config = dict(
    num_hidden_layers=11,
    hidden_size=640,
    num_attention_heads=10,
    num_key_value_heads=10,
    head_dim=64,
    intermediate_size=2560,
    vocab_size=17054,
    hidden_act='gelu',
    norm='rmsnorm',
    norm_place='pre',
    norm_eps=1e-05,
    positions='rope',
    rope_theta=10000.0,
    rope_fraction=1.0,
    qk_norm=True,
    attn_scale=0.213,
    bias='none',
    tie_word_embeddings='early',
    parallel_block=False,
    extras=['capped logits'],
    init='normal',
    init_std_qkv=0.0241,
    init_std_o=0.03,
    init_std_up=0.0345,
    init_std_down=0.0345,
    optimizer='muon_variant',
    learning_rate=0.0126,
    beta1=0.95,
    weight_decay=0.0,
    lr_head=0.0054,
    warmup_steps=57,
    schedule='wsd',
    decay_fraction=1.0,
    decay_shape='linear',
    final_lr_fraction=0.0,
    batch_tokens=[32768, 65536],
    max_seq_len=1024,
    doc_mask=True,
    train_tokens=780200000,
    max_steps=16965,
    dataset='wikipedia_en',
)
Each number is 128 + 24 x the weight over its row's rms, rounded and kept within 0 to 255. Layers, rows and columns count from 0. Numbers have three digits each. The size before them is the row's rms in percent of the matrix's.

# o: layer 7 attention output (transposed), 640x640, rms 0.03, rows 20-63, columns 0-79
# v: layer 7 attention value, 640x640, rms 0.0241, rows 21-63, columns 0-79
# q: layer 7 attention query, 640x640, rms 0.0241, rows 64-101, columns 0-79
# k: layer 7 attention key, 640x640, rms 0.0241, rows 64-101, columns 0-79
o20 100:104160118113120108162120104115140160134123176153147141119145168109173124162144154140138133141093103169110145139121098154129167147130107105159104158184136146102130120096102125107102165118144170097119152119129149161111153145149152141137140189
v21 089:140170119138095139140110109133126136180081164101119095142159138102139150115153113117128128125099145093141105155159125134108111116101114102114102142125168103118134169120144101141142102131116135121159140166144097111155092119131106108142132106
o21 094:108093146075115154156156142137154102131091150135117163150184166092115108128165082134127117145116114082104097144129127155076128089186117165105134118153109135142095115135101115131120115128129142148143108106154127120177123143144116133132159110
v22 093:124106081104112120123146137161148154144169138096138157126127128111158133109121120135151148130155138154113099140160096076163131130114135118172128134129127123095126107103128162119147164086128144114106108107128095141127120111110139104074135125
o22 088:151116149114114136134160119085099137139108129166124081158152157126170084147148120108156118120171152134138093140122091134115109130112123161172141137125146091136129136143125103171125172170083089157119152142107134150156112128102156136106124120
v23 093:131151153146115101165094147127116080151145139110134131129124148149139127157099181086125114136125147110137110111140166100139131157114116133123086123108121114111139140115106127082178162145134102129135116099184113155142116156110126142139053119
o23 090:198156137163134113114116132160153096179104135128128116119152102063160089096099120113139137116087147162142109092126123148118130103142130156167114156156132101121082160166101130142132122114139108155159166161137126142128138147112118110148117167
v24 091:132112136106130163121129113118168133136156141124166149119123123131197160162117130159142165122129119125127095201130095144141119099113147076138124166138111110128104119120124181122101170121120182130115160132110144103122129147143093134120130170
o24 093:126140120127163117165125147110110120148138076098106138130148123128120152136112111113161109135159091103126131114082149105132120123151113145113120134150110146128126120156129157119158124107114176126096133135141158078171091171155076149164163164
v25 099:105099124114111107073146109071148138143118154132128117095169106112066106113134103110126121152115158134100201133101108109121088127107163095095137098126165130144149105121108134139115136152123114098167123186128149130129140128145116115152131138
o25 098:090148115114132126152127122152112146140120136146094183132135122141115100129112119134149096151118147146151089117132086156110153115112111124104126102127173124123144089173126154182171120164100115138129121080131102108149145117082137102099146133
v26 094:149130143091090162139096111165109113100125124109130115159138112101064158083140107174093130116145112136106126108125110159114114141115162077119119126140102140110094141092112106136091163128130106102083122161109131132124123095131137128135133128
o26 093:102157137118111141195126124136139095119129147169100123109080150163097121111092147161141099141113136123123093141062100107114183140140120174122121150109115129095153156137108151126153144125148146130142114207129171139116072128116159168099100130
v27 090:152145082126145132106159104128084111141113112158151135133151175120112135065151158138085119114093153159149112122124153143155118106140141128144142135076141114167141132135137140192152127150114073110138136109146170094130153135119163119110145116
o27 093:089148100115109090126163118148102141144162155101130106162191117112113120116163146091148080132118112149097158096127124085128158112142148098140090118134154099136143130096105108149105116101138153117126162133150134133156157126153135131134118136
v28 087:109140153135141150142118135092113162131136134103147103101141118143142141103150145130137138141174141149094132142092093143107148158110138104149133121165144136143141108126141112165091114169146147097142091095151130085113129123122113141102098114
o28 088:118107115123105125138128116168114141138122151146087115111148078133147093116141125160114130123089163158122127128132124085132131115144109098105136140101081105141157121157105162130129099102129136111139099095146113119119137148132154129132154111
v29 094:127133174135101139175140063117103135098146118119126098138105102125176117148120139118105099141150156122115105100134102129150138089135149124156123145128154128136123093094115130119117150092155115116135127114147136110110107130110133118150172122
o29 096:149163119114087136148101117088132093155154170131077110057035128132193153093133175166126162126114118141134126157157163140143145151107130105106124101148109139165140123123117152114175115149093102118102121124156128123088124099164138101120191126
v30 090:121116138145115095172124159091116146102155122173122121119187167111098094130104117168154145118128128137100091127168149102117114129099135134154116142136131167132151112120107114101128086111144124151116116136172120148151186133134107134132130122
o30 091:096128089163123121113102180122172086095110103126142126099152110116137137160118128145138125129107134199149091155123131155120102094110140128129102127085114122153132121133103119120107118161112133148102128144100119106089156133083141120098145115
v31 093:107123109112118093132131124117147161129114111091119149153142146121104169111100143133140181153117116129163159105131134106141104151124157103122151098125131141099179134101122112122104144119173122140155124131077080104109086096154124150133133170
o31 091:106152091154083152111126118116167156120120105146104096114087090143115136128139107149120156115159125116119099073147109110143163121130091128157140164121126147119108154174120146083147149135119132124148111157155132142158140095137141164112119131
v32 090:126099130104143153138144108154135119152118151141117115092132151107057095104142146107086104124058140168115125095126129102104123110069141137106138100137132125100144114146115137093158153090150132123163135130155114108108110150119150113145103117
o32 092:184174136127132117122112071114131073112115120101156092107085114098103105145122132147148129120155137142132125113101112147136110173119105116104115143138168119130157181118126106127131114152145128126115127112118159130157120176146120090122124142
v33 091:132108127164121171147131167153057098119132145125144113136152107132159129137172104108122153118151155107155148125077131142176101172143125132138117135142115111117113122095127122151159133118110125106126127139130157078155145139152147121135120083
o33 091:142122131160119112150117125112130127173096141149149119136069149144178138125108134128138142090154097127116134140160089122146125149107111142106125118129087128147125161113101170146134125138079122102097077140102129109105167145128121150155115118
v34 094:108095151113099131146149142115137149166182119139126093149126125131148119167125140122115115125147148084114134176148108153125117117149129121075130144097129100151124157120128103112123151134138165131127105116068092152150105121156114139078134140
o34 094:150125168132116110142136101116154124135093108162141118122141146123126141110147127141108119156111124121096097173117150143168137117147133135129151135140144125147176126153125116146149129119117153103145106125105107130121167156149136121096202124
v35 095:157140155110152130101158105093095107101084094132146119117165145122097142108134127124133138117114143108178132130141139132177113090126133142123115146132125097122140163093125134113105144131096132132162139124160117102101142121146092109106120117
o35 096:134135115130118170142111155163109065136146122136116133089167144123129065112117121139152115102099129135158096138190117121110111142080115085146122121179165133163114114099076127120140155137126107121120137146138082123118127117123091102122082124
v36 090:137109099122100137148108132113118129125164114142057102123126116109112157181129155121140128097172125115120105106142140172121131142153138134148153140138164179116114128121144172159160103161177138091127102158145130130094139139146159139171127093
o36 092:158090092130137110118143146071142130133102119097150127106150148154168144145073140136155134127151111122142104173109144114102146126147121126130086107101172137131145105136087121161101141185167145107129123133148120103069127128121124133110161115
v37 088:120142111164124142054156149127144101119127121148116111150136110145102121105119087120129048136127074113125160106152125141110133068145083103145136093134129164128163134136168131149167106115156147128101096118091123116125123113146119117152137107
o37 092:170124119147101126161153140124111111124165142129077165116101124113146146135081103160129126118152161122102127120101131137102157115098132154126129126136129113142134144150102159113161104158111150139142117098105132144166130133131129165084131127
v38 094:131129110174135112098159117113104159064138139078098144108129118138066141140087096146126124120136186121098135110134101080171109185138120136109161126093179117120126140140169148074107153153115112132138109150157098100127138128153091131151193137
o38 093:112108135070122139132145121130117108104142108131103122130129154114097126107106131096149103119113171124180125103100145167107115130152134154135178145166175130111165107108152119141128144093126140136163120148143097141147129114116187132099132118
v39 096:127178134078137118138116174083137157133093147119118130153117103122082115150145104139093142097125124097129144075126137092097135140139170112131105145130128102166145087113147129114112121179099114073142130083102109108130131163161136145133118155
o39 094:125055141119159127116141113150156129153147134095169122151140113141105117136139091146103134097130143140142097117065113154140145134142163095124139125178160085115101149118125131133144113115116170105142100126089148117140107123108153125094131145
v40 095:087111129126133107088113139091150145120087171088148157094127158139167131149108105136123140114147165122118156140120121161096140106130153137123113128165124145079137103127152122140127141078125153112075148105101167150090150131152137117134116082
o40 097:119138163094162114134144116107145153117104121115099124149122096132146104120129111117117109079112105141116154116093116120107123122128149121146163155165109113112140089126158159113152133090192123087139141128111169161150123151148126144126128079
v41 092:161125141142099175096125127117123135136122135117147113149165110146096126112154165131146129203160134140125161087114104144141146181094098120114090132146132160145139124102149145147080129134152164136138123149117094090133119085140134135095103188
o41 094:143141173128162100107112134139136139101081113118140138098090144149081108101139136140157122098097139118135154128137090105128118099106106102115114113154134123147149107119110130117121111109115113106142141126156151115125128108094143129116141122
v42 087:118104113111136095106140162115136128131139142123172140148164126110044136175085155132097174128113135102129156123134149108096145145179139083165132106152143115134126125100126127159119104159166124127125134171140134123116132106130122127149092096
o42 091:107138100124151090149095112125168134133148122110134141157104103165138147076115099142095116117149154113140103113187120145131121104163104160101148113142133128131193102105127102153107127112131133172111115122154158132157128101069082135119125101
v43 097:158108171133122132117131133153096077084083135119111157146155149098042166119090113095109156104127176136123135124142139107133096120162157100142127110145138183174142105162104072131117124153110166138125103111147119164122130123111115120122139142
o43 097:137112134106147112122112125140118103097115133146126135087098177154127111161095119129090150123130115132138124168111128136118132136119182105131133174099138074120150105122121132114131102130162140157146118099120131169105116076144093147126115084
v44 103:151118160197122140127100137136073168131151142126131147117120129108195166102119145139137137159128140153135095113143161094114158112139098151151135111124110128086127102161135109148125100131131118127154122141092097123120120126120144154098100157
o44 098:162187176180171110106140144146142088125145148149135096107130147121165101106116118146081132135148127113127122145140136187133080115119175155123110094135128104161166112155133088126121113107096091176167131089152147145164152143113107104115104143
v45 095:162110080140135121099163091141176092112132132140093141119146122118103137130133173104143084138074202138130128123154152172150152137116107146131124135106116131129130145121116138121155111110171110138115160086134141159119127166156116117092146131
o45 095:131115121113133157137111101103179106111113091123148137135170125103142095107127113122175148090119063090123142101156131141138122078094146122178093161122159132117103136118100099134158144110119153139192106143086112152130134129142152086117150097
v46 093:105115146111117149159068126159122119150118104114180082144148137142118136141133149136114165138152129136128098130121115161114104139145101098152169111179120139117118126135149093132080108117132116163144125167169156149116148114119152136141146178
o46 093:164108140154107135086145141117128133143102139160135126076104172161152176105149136131138147135158123100130138112110114088117164125101118149093126130114101087167111101100130104116124115119119104110100135127125094144131140170117084153141130157
v47 095:133091116089136134135131105100120089121171121161131127121136130121140153128139111133121116162151108122132156125126149148150131082124117112105118119128114130136151137112101182154137123136159093132126137179104145081120096119075146135123134091
o47 096:119132102101105133104100129100119098128090153144097097137171133096129148166140117163138142123117133135160090134182157137111103130139106154102135136126151171117134124146112128099155156088112106144138158118135116083075140125123120098100090114
v48 092:165105158107136095148109124107127107135134129140125143136147172114164129139093144137108149124140107139120081094141134102115095119167132123138193154182163164109128156153131137111138085144103160143166126114096120177113132105158119142127116131
o48 093:143127103157102117114171134091171122087114122121092098114114132142130129128091145129149092106107091137102108132119134114151162112123148139149183127068115133119092110150095154170099145129114158126109156133147083166182109126166108127128133146
v49 091:108123147173131128094124084145179143113151135122124140156111142160096117140113107137163116140189117185116122164130111141124109094086127149166123152179124133079126136172133152107121174145102095168116129129127072092123106114099135135142145135
o49 093:097141161105126142088160142103169144091132127098100158154121129127125121115141109137113139137107146121125135163140103107140144138121124114162148095117149109134081115141142109109118207119185075143131122160130093131131140095087158116145144120
v50 092:149099087150111127128132160097149161153130095138098134132117086139105125090102138093098109116111158140128157119120120184085142109131128131125142136172116083122133131137155149149152149114136179150144137141120132138176147122132103131178120118
o50 093:170094135123110130142102128132129163110123147123109144154148138111105122160175145116126136132153103159154137145117100095123084131127133139159126105136166148136110119126158155174168140108138123140160143143145162119132178111148094110134128098
v51 094:140113114078143144139085156191148127132168157129112149150168113163117114117139169126152097114135151107114116087076121092137143136136100128138100102137155138104078120113095143131159133143123143150118122081137165173123095130106130153138108164
o51 093:115147137141122107123155135122136108158148090136093097136119117132134107144109119066089164111107153149125152118103134125188167169129151117141086141085119116170138145121131108145148109107138124097132128172107147155144178151157123151104118132
v52 089:085105097135176125056140169158138146104139120156107103145140124108121173139127174110158088148142130138124074106166141109144115134153149103124095141125138103119151126099164139170133110113113107164132151137095165147122111115094128136128140116
o52 092:178090138145111156105164121095179114127144071140099130121085116113094124114127137131097181099148091109132083102143118108137131148141114148152118110132128119139140136152132111180130150133108140191159135103074113139116151090109162123140126145
v53 095:087136127134109124101081133135125171145168138119133128136133146153128125151093104154127147088138134165091098109147135120117143154137137160097128097138181102092135124135138134139099084111131152128121092124124127136102136130108097143117107133
o53 095:148134060160112167119124144125112143117197108150124136155098128154104142133104136090118147117113125097131113169170147058033076126129113190111150092115086149144124119112116105109118132141113162126099130120115115133162103159115145130110120126
v54 095:098116111120143125157116113143143112131112083146123114138119134141164143109090134164077135151160136136161144132137163128156124170163157141153160114082116128136134158086176122171112098095069118105128145163109098125178119094140119132130133107
o54 097:094142160112128139114109070092146119175103134141162117115071151155107139138161166157167096097151082089104129106151143083153095101123128151109153162125124117121108096158122095125118111121185110144112119141138137126095129152134125089119051140
v55 090:159114107120125119125140162138098131140093164098128121135103169122102102158159175127144125146150165142108128092178107094129093133114119116117102137129096160092128142132111118128143091154145142120120133122150141098113055129147124129140114116
o55 091:097117148106153121099157152119135081126074144111109172134103141150110093164155109110118098126107130109117119160120067142168110136133106131144087123154092131154136111111126109108120147124135112158138166108097097120168127167116141117131162104
v56 092:090150155133126138116133144139135124125131156110123081160108160161111134143147094175113151156173077129125147127109113141109068131116109156125139161117150172088169114154169142103129094141115155156093119121091112113151134112126160129103160117
o56 095:123125123103123132127167131085113155129109144103123135128156140134169126133114143099121122116144132099116143148083117093128132075152150125098132110106114102116126118171137150126128103112143151099129063121136150113147144113124099110135128130
v57 093:144129169094091106170123085137134062145131132143127150143111124112116123133113070150085132107161132154151125142173097154132132142104136113137101095129126098101098116097096129128107148191130144108134081086118139105118123146143127127137129105
o57 094:144154143129129160128134119085144111161134102128142128167114131101115108148129148150172112131083134149094150146118099116133134080140116124131141124189118117107135098118178091100124133101106133119148109166140117126115140121118143108140099102
v58 094:147142123152135127140141140105116115159126108128132106125098147102111175133132139121146123149120136154111116131098098153152162123156112155142115101162133147108145168148109088141095115128172110075060089097122091137120114119100177133149132108
o58 098:120126165117122101093107113164143098093132135150125124100182139123150102098115172129106136150127133111167118158152098141104099129118164116142150125084121140119127137132108131132187131099127160106128163176129094114127142166136118112139096133
v59 091:138118112129142126109141142125125138151145136147138137138129125132076133112128103151082110138118128115108139137130128173116165087167136144112120165128169138176119142137152130147144115154103113149162118111124109084110134123124181118120129147
o59 090:137120111132147134154117111110125137071168087076124151125096168107104143117111137081154142139156166110121165135151138091098132121093120114096156179138126124107104129155109153130180140105098109145145138124117100110106130145117099144097115141
v60 091:108134137132136118105159104122094133153127119118136127136155119119132102116105144120171152120120120113136155139151155113104105167131121073145126149138097146088112144124080125124125161131129120121166146151152166132116100133176108138145109139
o60 094:123115125102112123151090138148146142116122155140121129101144115136106134119136142173126087149076184108131143145121123213153103144116110116165102171139137153157130140123158078102095117122148139141158083100091139172139144101111136148122120116
v61 090:118143149172127116153135121165133162138143143108169115141148131156055120140133126126122155135141137105126092167118160141110121103116137122112126166089089144153082149160152103142099150166124163180146129092143119154102115084137061139133185173
o61 095:191112132099113081151133152097075137162164101142097110131144149140093114120135156142144143148133123173150114127115089146151129107138132140140177124117087112106112118114107112138121122165161135132116089131138129134168113123146142124122133180
v62 096:157145129127123173125148136155128112099106125126133176125104144132148138101122111064122114137090160102124092142084136133125134118125114124097089119106104128126116117151163140127161098148097127133146117117102158123155113174120132153116164108
o62 096:096148143143171152154105132193156104090098087118122099127117144092115133118091141128079064169130135128092131160139115143166094093110137131162154180123123149113111144126128150099125115115116117148127121154101149140122123134153113117126145134
v63 093:111135106104142127117107136130141129048119114127103140121126175110059097100097104145146133151091145120120169150149104141140080110150133134150142148132140141150131139154127187111154102114150162141130112138150114185121140138121108123152132071
o63 095:133097081116135102123146137169140126078132141158086108119147142157110142162090151104145138133101102142116146148149131122145132161126126118125159138038139136130189093139102162144155133155104141153132164127136098140105157104102166120114097106
q64 070:129132140123151143131155133160111147109079104139134150089143143137096108162151125146119140123186126091083149096138125112111117104122146118116103184160148112148106115148099107136117126115081142139180116103161137127145144175147134131104126123
k64 073:134131122181153125109100137063129171148120169121153149140111114135139146102111137118128120205097112126142155142150156120165140105136119124145115130091114117097138128120147155094146057139145147105132084156105090082082158126150146119104143139
q65 076:150084156105128159095112146153127135150155132136114148173148141138158110148102132112121072154128122088174137151103068126125129145118080163127183122100121135171140074133121102133133193111116104129121138098106167120122119161109108138144120108
k65 069:105182126098110103171119091137137122153135162078150158087154139114121083115173161155162130112173122121161113141119147134113157127139082143139134125110129127173137097156094131081160148152124138146073137113110115087107145120176141135093120156
q66 073:164126120150125110115104151070156150150126110112183108155090134120086111121140149131138100103131157086157166160131183107147129152122109141124149116164136131104154131173123173165165121118138159145155092132166084132125126141144151136144103140
k66 073:095113120122139128128113096035157096140137124129129160097109109111135116120108126086126137151089158150147131144164137151126107100137149096140140158100117101147135163050174132122127121116161192203103103095080130083067146118105133128125129119
q67 075:145163110128127082110155141137153137136146121143137098132078119125137078094131174153108123129101118149125149107163126126107127149124149074153147132165122095143103138119098129165145109080151079135156076104173169129124144111081143119110091141
k67 076:100088135134164130154101076152125102128150115117144136096142169152095121116125121155108113123135100150100173154128137133125119088148129148113142160138157170093101137160136125129145145124120128147122113135142069097121116096087130112100110110
q68 080:152125151091128118132139124128139151133097174123126137121112090139135138149123131134141122154125151108095158118107131139120139103097146112159125193134134140121120128108141123183143112112115137147127102128149121153157158130099101135106136166
k68 083:133118127147096151137157130115123092161164132161090112140128119127132102133122092134090124118096104151065111147110131137119137148120118171122084098160148130108114137136140135108136138117105138129115127096126120106109089148161144123120120100
q69 077:116087098118122156133156136140129159154124075089128150109125124136154085180126086068102135121107122161090152120129147069099137101145114152115113112137125115146146143128099123113133189172108121174167164081144140121154150168117168119100126124
k69 074:144159125106103157084136161190122159129105151109145108163116083108118166136162150096152145106139115142144155130115108102125096139118103172112125135130145091132084153118135117160148125148102117154116114146161166152140112145125155133154150152
q70 079:157129160114132139131124104117133127141127175117098148136141117171121112122131143127149112126129105127090102086156125145117129141155152145122134164104122163160140123139140132116123145129100134070123125121149132110135111131109106133110123147
k70 076:146135132144128158112117163122120073153147139170132078094109095117153137116115175129110145119096130101081127096177128137155110124115132110142125056172094119145125158131167121162079109134105132119141142098153165172135130104120149126148095116
q71 080:108084120113112165136138151124112126158113119080183138120161131108170120129092081122136169119162142114095171151094128089094162110128152139095138125122105130156140165093116112103104121139105100093106116067127121117129141153116107109160203129
k71 080:144167114152140089099147156117150166119140135129146128132132108109122117178102132098104136110120150128156083180145118129116100123145119105110147160083183135144159074132140141106123116095139091122135092116140105115149158162119151130151110132
q72 074:123109152125075116090105154162137127142141133137091117162121159158146142110106135129118132087134130139113088147133104112126090121156142111101098065120128119094092111116131117111125168107080109143138177182107132107085110145169087145116086132
k72 077:113136111126125130146145124108123135114112115118098163139101132090143152159119121127153115128151137112096149166139154134135141109127124134185129150117119113139103141128140113087130161107119099149115121123099118112135136130123133130145147134
q73 081:068127128129130129129069098106130079104119133161146090137127148136126119082126126129183098134136096139110127132071133121118097124141177121141162108153118156135118129152148142144126158116134155149171137150144075140157135116135126122089100100
k73 076:150118117149140099122197128129151140137146150108151147117123143115124118107103104149103103101106124136116143081110133110111143138143154109109132151092168144117142153133166125109136101142123105113122126131146102110131193155120130120142133136
q74 081:149121113137151117147076114123103129145111146140125085114106124148131109131134165140129115132185130149149121120121166163109097130119115106111142144130148111112078163160143141149100126055158083135110110106168098147141110126133132130148145118
k74 085:162139156150139143127118131084118096170161190128112124118144104134124109106130133144100133066085126167113113110121163165121141135107153126157091122163157133155144136119151111141152106126130112107128113099155138123056112129153137128075103109
q75 074:138104130127159157125145127154124110140136137133135156139123126180120137185124118116139103154151140075138138097195151104135184097094111099118163145116118101129122128154149152103110126126122110101102130117166109104129105109101110132093110134
k75 073:124143141119110157116124149152149137131111120139121150142130056112115167138137117148133149102128153141103149114134136095130100131101101113112137160174080140146130116111119127121116168105115114151089125150133152143101090144135118118124118129
q76 083:146133137182151134128091120113139127113114124148108083114120112096134119116106143153111140103140122094147116158118183126140103175163126139111112119130150150138152108173176098121135099110134125127126106142119076125142113132137116141096087123
k76 083:119118127142143105090119128132133076121153148119090082114124164142110113092130160164109122087100095146131120123129113116083176123143155105144137148163144116162113164128133108081122117120095112112146169072137114093136142131136134142107126087
q77 072:140151099125121138158114114108115153118137113162165085181132166132103142148106123128132061142136127100142132148163127133128095147101142139122142151117119095148116152116150120113074108099159109082139107081147131152113140133096133129121165104
k77 072:114149129124126127085091164164096132172127088130144169108118116136094135150139123091148103100123125167127119123120143140140126110147188096109134129129111134103130133120121133132095148100099160130135133135125112118087102107142111121123097116
q78 081:159128147201121138165119162139121147112073122090161151128093080081123132085124146141132157094111164139132098149140120131127123147151133157144060126118136130118122155094075120097099139121122127163090129151106124144114133153170125121133095110
k78 087:093126132150158108130123145118129114098082127108126114166077132101143116134138151111107128133108166143097126178141130129132131137133106130147146158100116163103104078113133143107083127127159126127124121142137133131103115103109122137114111157
q79 083:123155078164107166138131137126117115129110135140138070139124076148146147127126135141103109113158111141070131112096127116111079128156152084137129084139126133123150127103133150182109123095138112107147147170179125143099167145118146137137141138
k79 081:143097130080155114123146106144127142151105130181118142081135171133161132136139096154104127153158106154106148146121118087132122121139137149143141172122158132134105126185122130108143122126111157107121149119138091107111140155082138135144094136
q80 080:113114123150181127110103126098124126123099115144128073161158115133113124134144106157098120121185086112135131135132178141142123121131098123110165112124105140151145139118171172156117096107157095128133101133128056141166106141111116123118179124
k80 079:123145138125110152102140086152147113135096116137113077089143142110126091120113105104119116069101122112118136113130140100158127123178126109165161104159149129138078117126161127120165155138112154126157177087112110129126135112136081121121123135
q81 085:111112136096141172123140138108136145135115159089151138121132148121147133128110116120127089182095150140138124095121147118114153090109122149157156160140131113148104143121117083110078128129104110133122141103130153142077129124106120111128154103
k81 083:119162090153108164146153139126134145086117133112142135173166086119108165134155122133158098130135106109180098127102141090124140180104123126087157078141135131104088133126103146136167152121122104115085068126134091117121148117168099113146139113
q82 086:111107073115068096133162143146110117139150147085157149123119134092174120128165136088138126114112166149182124108175124132144147146087101133150151117151133162164129148111133154098131141139141137149123140130122156122133118112128112127091182153
k82 086:086105157131101176144095120112133116108126082149125077128111152086140114097104111124119149111147136118133135094158150114131180123139122123127183131136092150118104072157116107105151155090111103098129128101098119096152130104115123128115106179
q83 087:103109081165121125127177130065121100148120126161128137131134147133136110148123123149108104123164099109080126112119171130125114119150168110115117086130155157117084163153091103136117094150105120154212154145100083139127106101165093127200114156
k83 085:127112123162104138129082133143139086107117153090163081151118113082127072126145147164093170150102164176148118108182091110094137132123121162119066118173147157180151110111135121121166085149115133103106152126159162114087112149135117121139131114
q84 081:133114112146067068140075129110114119103118144166082122124116107119137167091154116120184104076114145121091121095122113132109097113186087058150080125084117133113124143134135108128142140139154125147129145173141115163157112125133129130114112142
k84 081:136121098113171148086112098104117135133118164163138152110114122107122112109133114139122160140110165119152112138162126162135127144155117140099138140162108119123106152110118107183109082101127129104201181105132180155090115127118141128106109124
q85 082:115124142123131135101135118137116118156119120127122089124136112107139137109156123173136144109154135058175137122110104156130110146177120161119162149091102152126160216143142137130123130082176129127098121154147142154147121140174085114142107133
k85 086:126107147120102081127101153084121068133091143142109113126107117110118120117134115153097140128126111173153146151153108134148114106136122122138123163073122122163132084092146148152159157159124103120148184112109100118156106112147136121123137137
q86 086:138115143088096127119154125114123126171151129087186151088119151117130141182120096140101096176084121122170073121147134116156157106073168131097123156138102099179096103145111155153104145107141144166145137106166124141106125129108141121088125105
k86 082:126117162166138128106128095157127121140113123109120107158120178123109160109144137121147140124121149142125083139131145127097120105141096091128122187109125101088105094121155112139130115156132106106125116142127118144151119125164096131156154147
q87 080:166148161149146105094147153164135123149123066097126159135138089145119108091146126127153093125158146126119102155165130118152139119157121094143145141102135107151118168140117188117154148111109117094067134125122136106120147111173116113147136138
k87 088:101132156139117140119103148163111130111122125110142100131159180121123133095118142112156107089094093136113095152140136154141143120159122128150094155160178135103141120120132128133111111134147151122149133078145128153133119134127197110133094132
q88 097:145143091078143101078102194147176128137149101129128118150136151110134141153087101114117140151136130159125106112136105146101157119085108156124127125156099133145141110147201135130084118124171116141137057132169090130135124155132124113106147110
k88 088:172104129129139124112147106137093126110128153143106149131138112157125155150148109096138112145111100099183190121102129136179122176159081144142162094154126129096177169114112098122161135111136122133165128169131116138130086084101125128123122111
q89 102:109117117133158140122142171146135146089105113106167098089157111122115107126132110144107105121141126123104136133112142133110120160133116095128126146153143108138139098114074128141088133162126126110108107148121123177129148144140165133084174112
k89 091:154095126150164139149138160090084174142154171151121164101153136094100129114130143142176120132148103134150112145128141121150145147117151115082140151115096143100142161120107125139151156109123120106114129119141142137130118134153163126132101121
q90 104:128103145163158147131155141115076131114142113155134064121147131115151163098144123122107145055131109136150103131101114129112121112124150122108110159138151134092171119145099139171082181106118174107077139099130133122140146134114118118118103132
k90 091:152129151100106149120129084139151109172104092106151140107115154126118135126120063196130121128178114113146142098128137176151116138112103086096174152098110108146143104137120130136166107095130108126130177116117081137111105112100163133120178126
q91 090:116113099123137188146170150137129159117153129119138119138149168129111093114181175095088126144137122162152158122098130128126175130074189146096130116126118142166135106106106131117130106124128145151122159125166120142126117131084133122159155152
k91 080:160137134083098131110154108139183108137127095093115149150138095153122139132102115156129163127123101088145134099101100139159106128100121158123140094112113143107155183142119095124118126115130116140106138139120174149080109147157086118106171102
q92 086:136127116120123151096130119116163124110125153092144141141137136105121175158122134139091123151136111137127165123117115163114088091143088080130132137098118142140057145149137153122158123132169162145117091097091136125123141141103098120092128139
k92 084:127111135155134102157172134108110146121138139154152124131110106150107155134108135127110146105179133157137128164110127100139110129133093122145143114162087122137107167177161161125107127143116114116136121121151132113088102087155108113126148144
q93 094:095116125095126148139191121190094115126146128129133086096130128169096106151116136158129154154033132101183118074154116131117110151051120099158135106142128128163140096109148118149146153142132125103106092101107155129122122127141143129086160119
k93 089:133133116149104165102140119143150129099135085131152155122121100130132163126145159133175105156145129111123138138094139175133125094138118092147159112155110077126137115096113125095114135066151101158135100181147118124140137078131129132147158124
q94 097:107143160122172169139142161148102110125159143152125085134168112188098161103130132151117126135107136113152080134138132082112147137108113162136124100150098110131157096125139114169114118090086139114095126093106125089104131169126137137139136138
k94 093:157109170143091115170153085098112150157152102101139173112093157137139135144104149136116135106125114115165164124107139139183136116136157080112123098124096105117141131145138114120144148112155142117140114132138070131116150113121139132134150136
q95 097:130060134159119104120130127092108130120109093172108169135153123161133142122141143097133099178140117170115147177126104133159128158125154103104097117175148091114095133125136128124142121143122136162104160126147110115153129163148169135163139205
k95 094:138135175151159127122113174123165118157116150086142084150139128140139134100113129143132128102116180133141122090142146144139162084139148149132136103130140145074156167123096118167108080173086150192138137089129186138102168137133132130107128098
q96 096:145078112124132151137110139143149139117152116161095117134132136096160146128131103073127171148091130117121082112129105165087124155150135118167113134128126137152125120131127140094112135164140115145150137139103143094128112096120065118131125115
k96 096:117137120140104083147126137117142164117079117139110065143175103154139102119125128096132110093135134127188094164106128116110111144136121175133145123156161170095118123083154149152129128117117139078122136126110128121137134103157119136130109117
q97 108:160147183153122117136119161141076106121147112107133127124120135108127151129126088148071109111101137100113133134161120147114103114104165175111137096088120114125123131161134135160095107096091117112131113167151147131120157141140141120123074127
k97 098:122118191130126154109122115138125134119157115106097123106106176153134167115151159073139160138115112152104113145088106162180172136170167136149136132142147103083144104128140135121116156185149170113156115142117079136138152123144129132124099131
q98 102:124106158115093114102134134103136143104110142130127193118096101124138102136102147124143131137148199141167108138136102095116101136142145137109122120115130092132149127071161124142120143129105086106151109111141125130114106116158153146128141119
k98 100:171088117117125119133120135126112106127113113103130177132094157143141148147125137114113170117123123087129129155139133185139110091130105142153079137151114134114130123129142115102109149155096094123166157156114125123154118146159081120157112139
q99 108:110136119083161123092141136099168109071100144125111141131133144147141121102119153112152159125117103108102138178156148185146147134151168174143112159115147141107120140105114138100152112119134097090133150100128125151137124149093137116149129154
k99 104:101128155084155093117123144129148160135161203123157141154141115140108113145108129097111108136137164165155113082133128119133151113134162129072141119154107131122143113145109148098104103135061113117124124100113141169139090130095139129097169144
q100 104:139122120134106159092106152117139128139138111146164076112096085182125180125131149127136163103129092115141147118147152149140141135104151178119128093148134117145126079104115133164128107119138144116149156117118105128123107166133110125154060119
k100 098:177102128124080152156136118134114160140167119133102147146086154123142126133138140114146153152136141180182132126142080155152111111145132147132137116125112092156124171131111130111132122092166099149083087161094084116116108145110113143101118135
q101 111:107120110135135107159116116124117154105064142131134136116111112166097093096133153111135121127127132142136125120131140149155123098077131146125114116132111124118097126101107106152104120130143092123154128156160140165104121093118118125116134119
k101 091:116140099135150146138119176160104144123200132121115112121155132153138166121133163125091113100117131149076147139143111152092170180112142146088085098140130138156148117139136122129131120136126122128125100171122171136102115113141089131127164131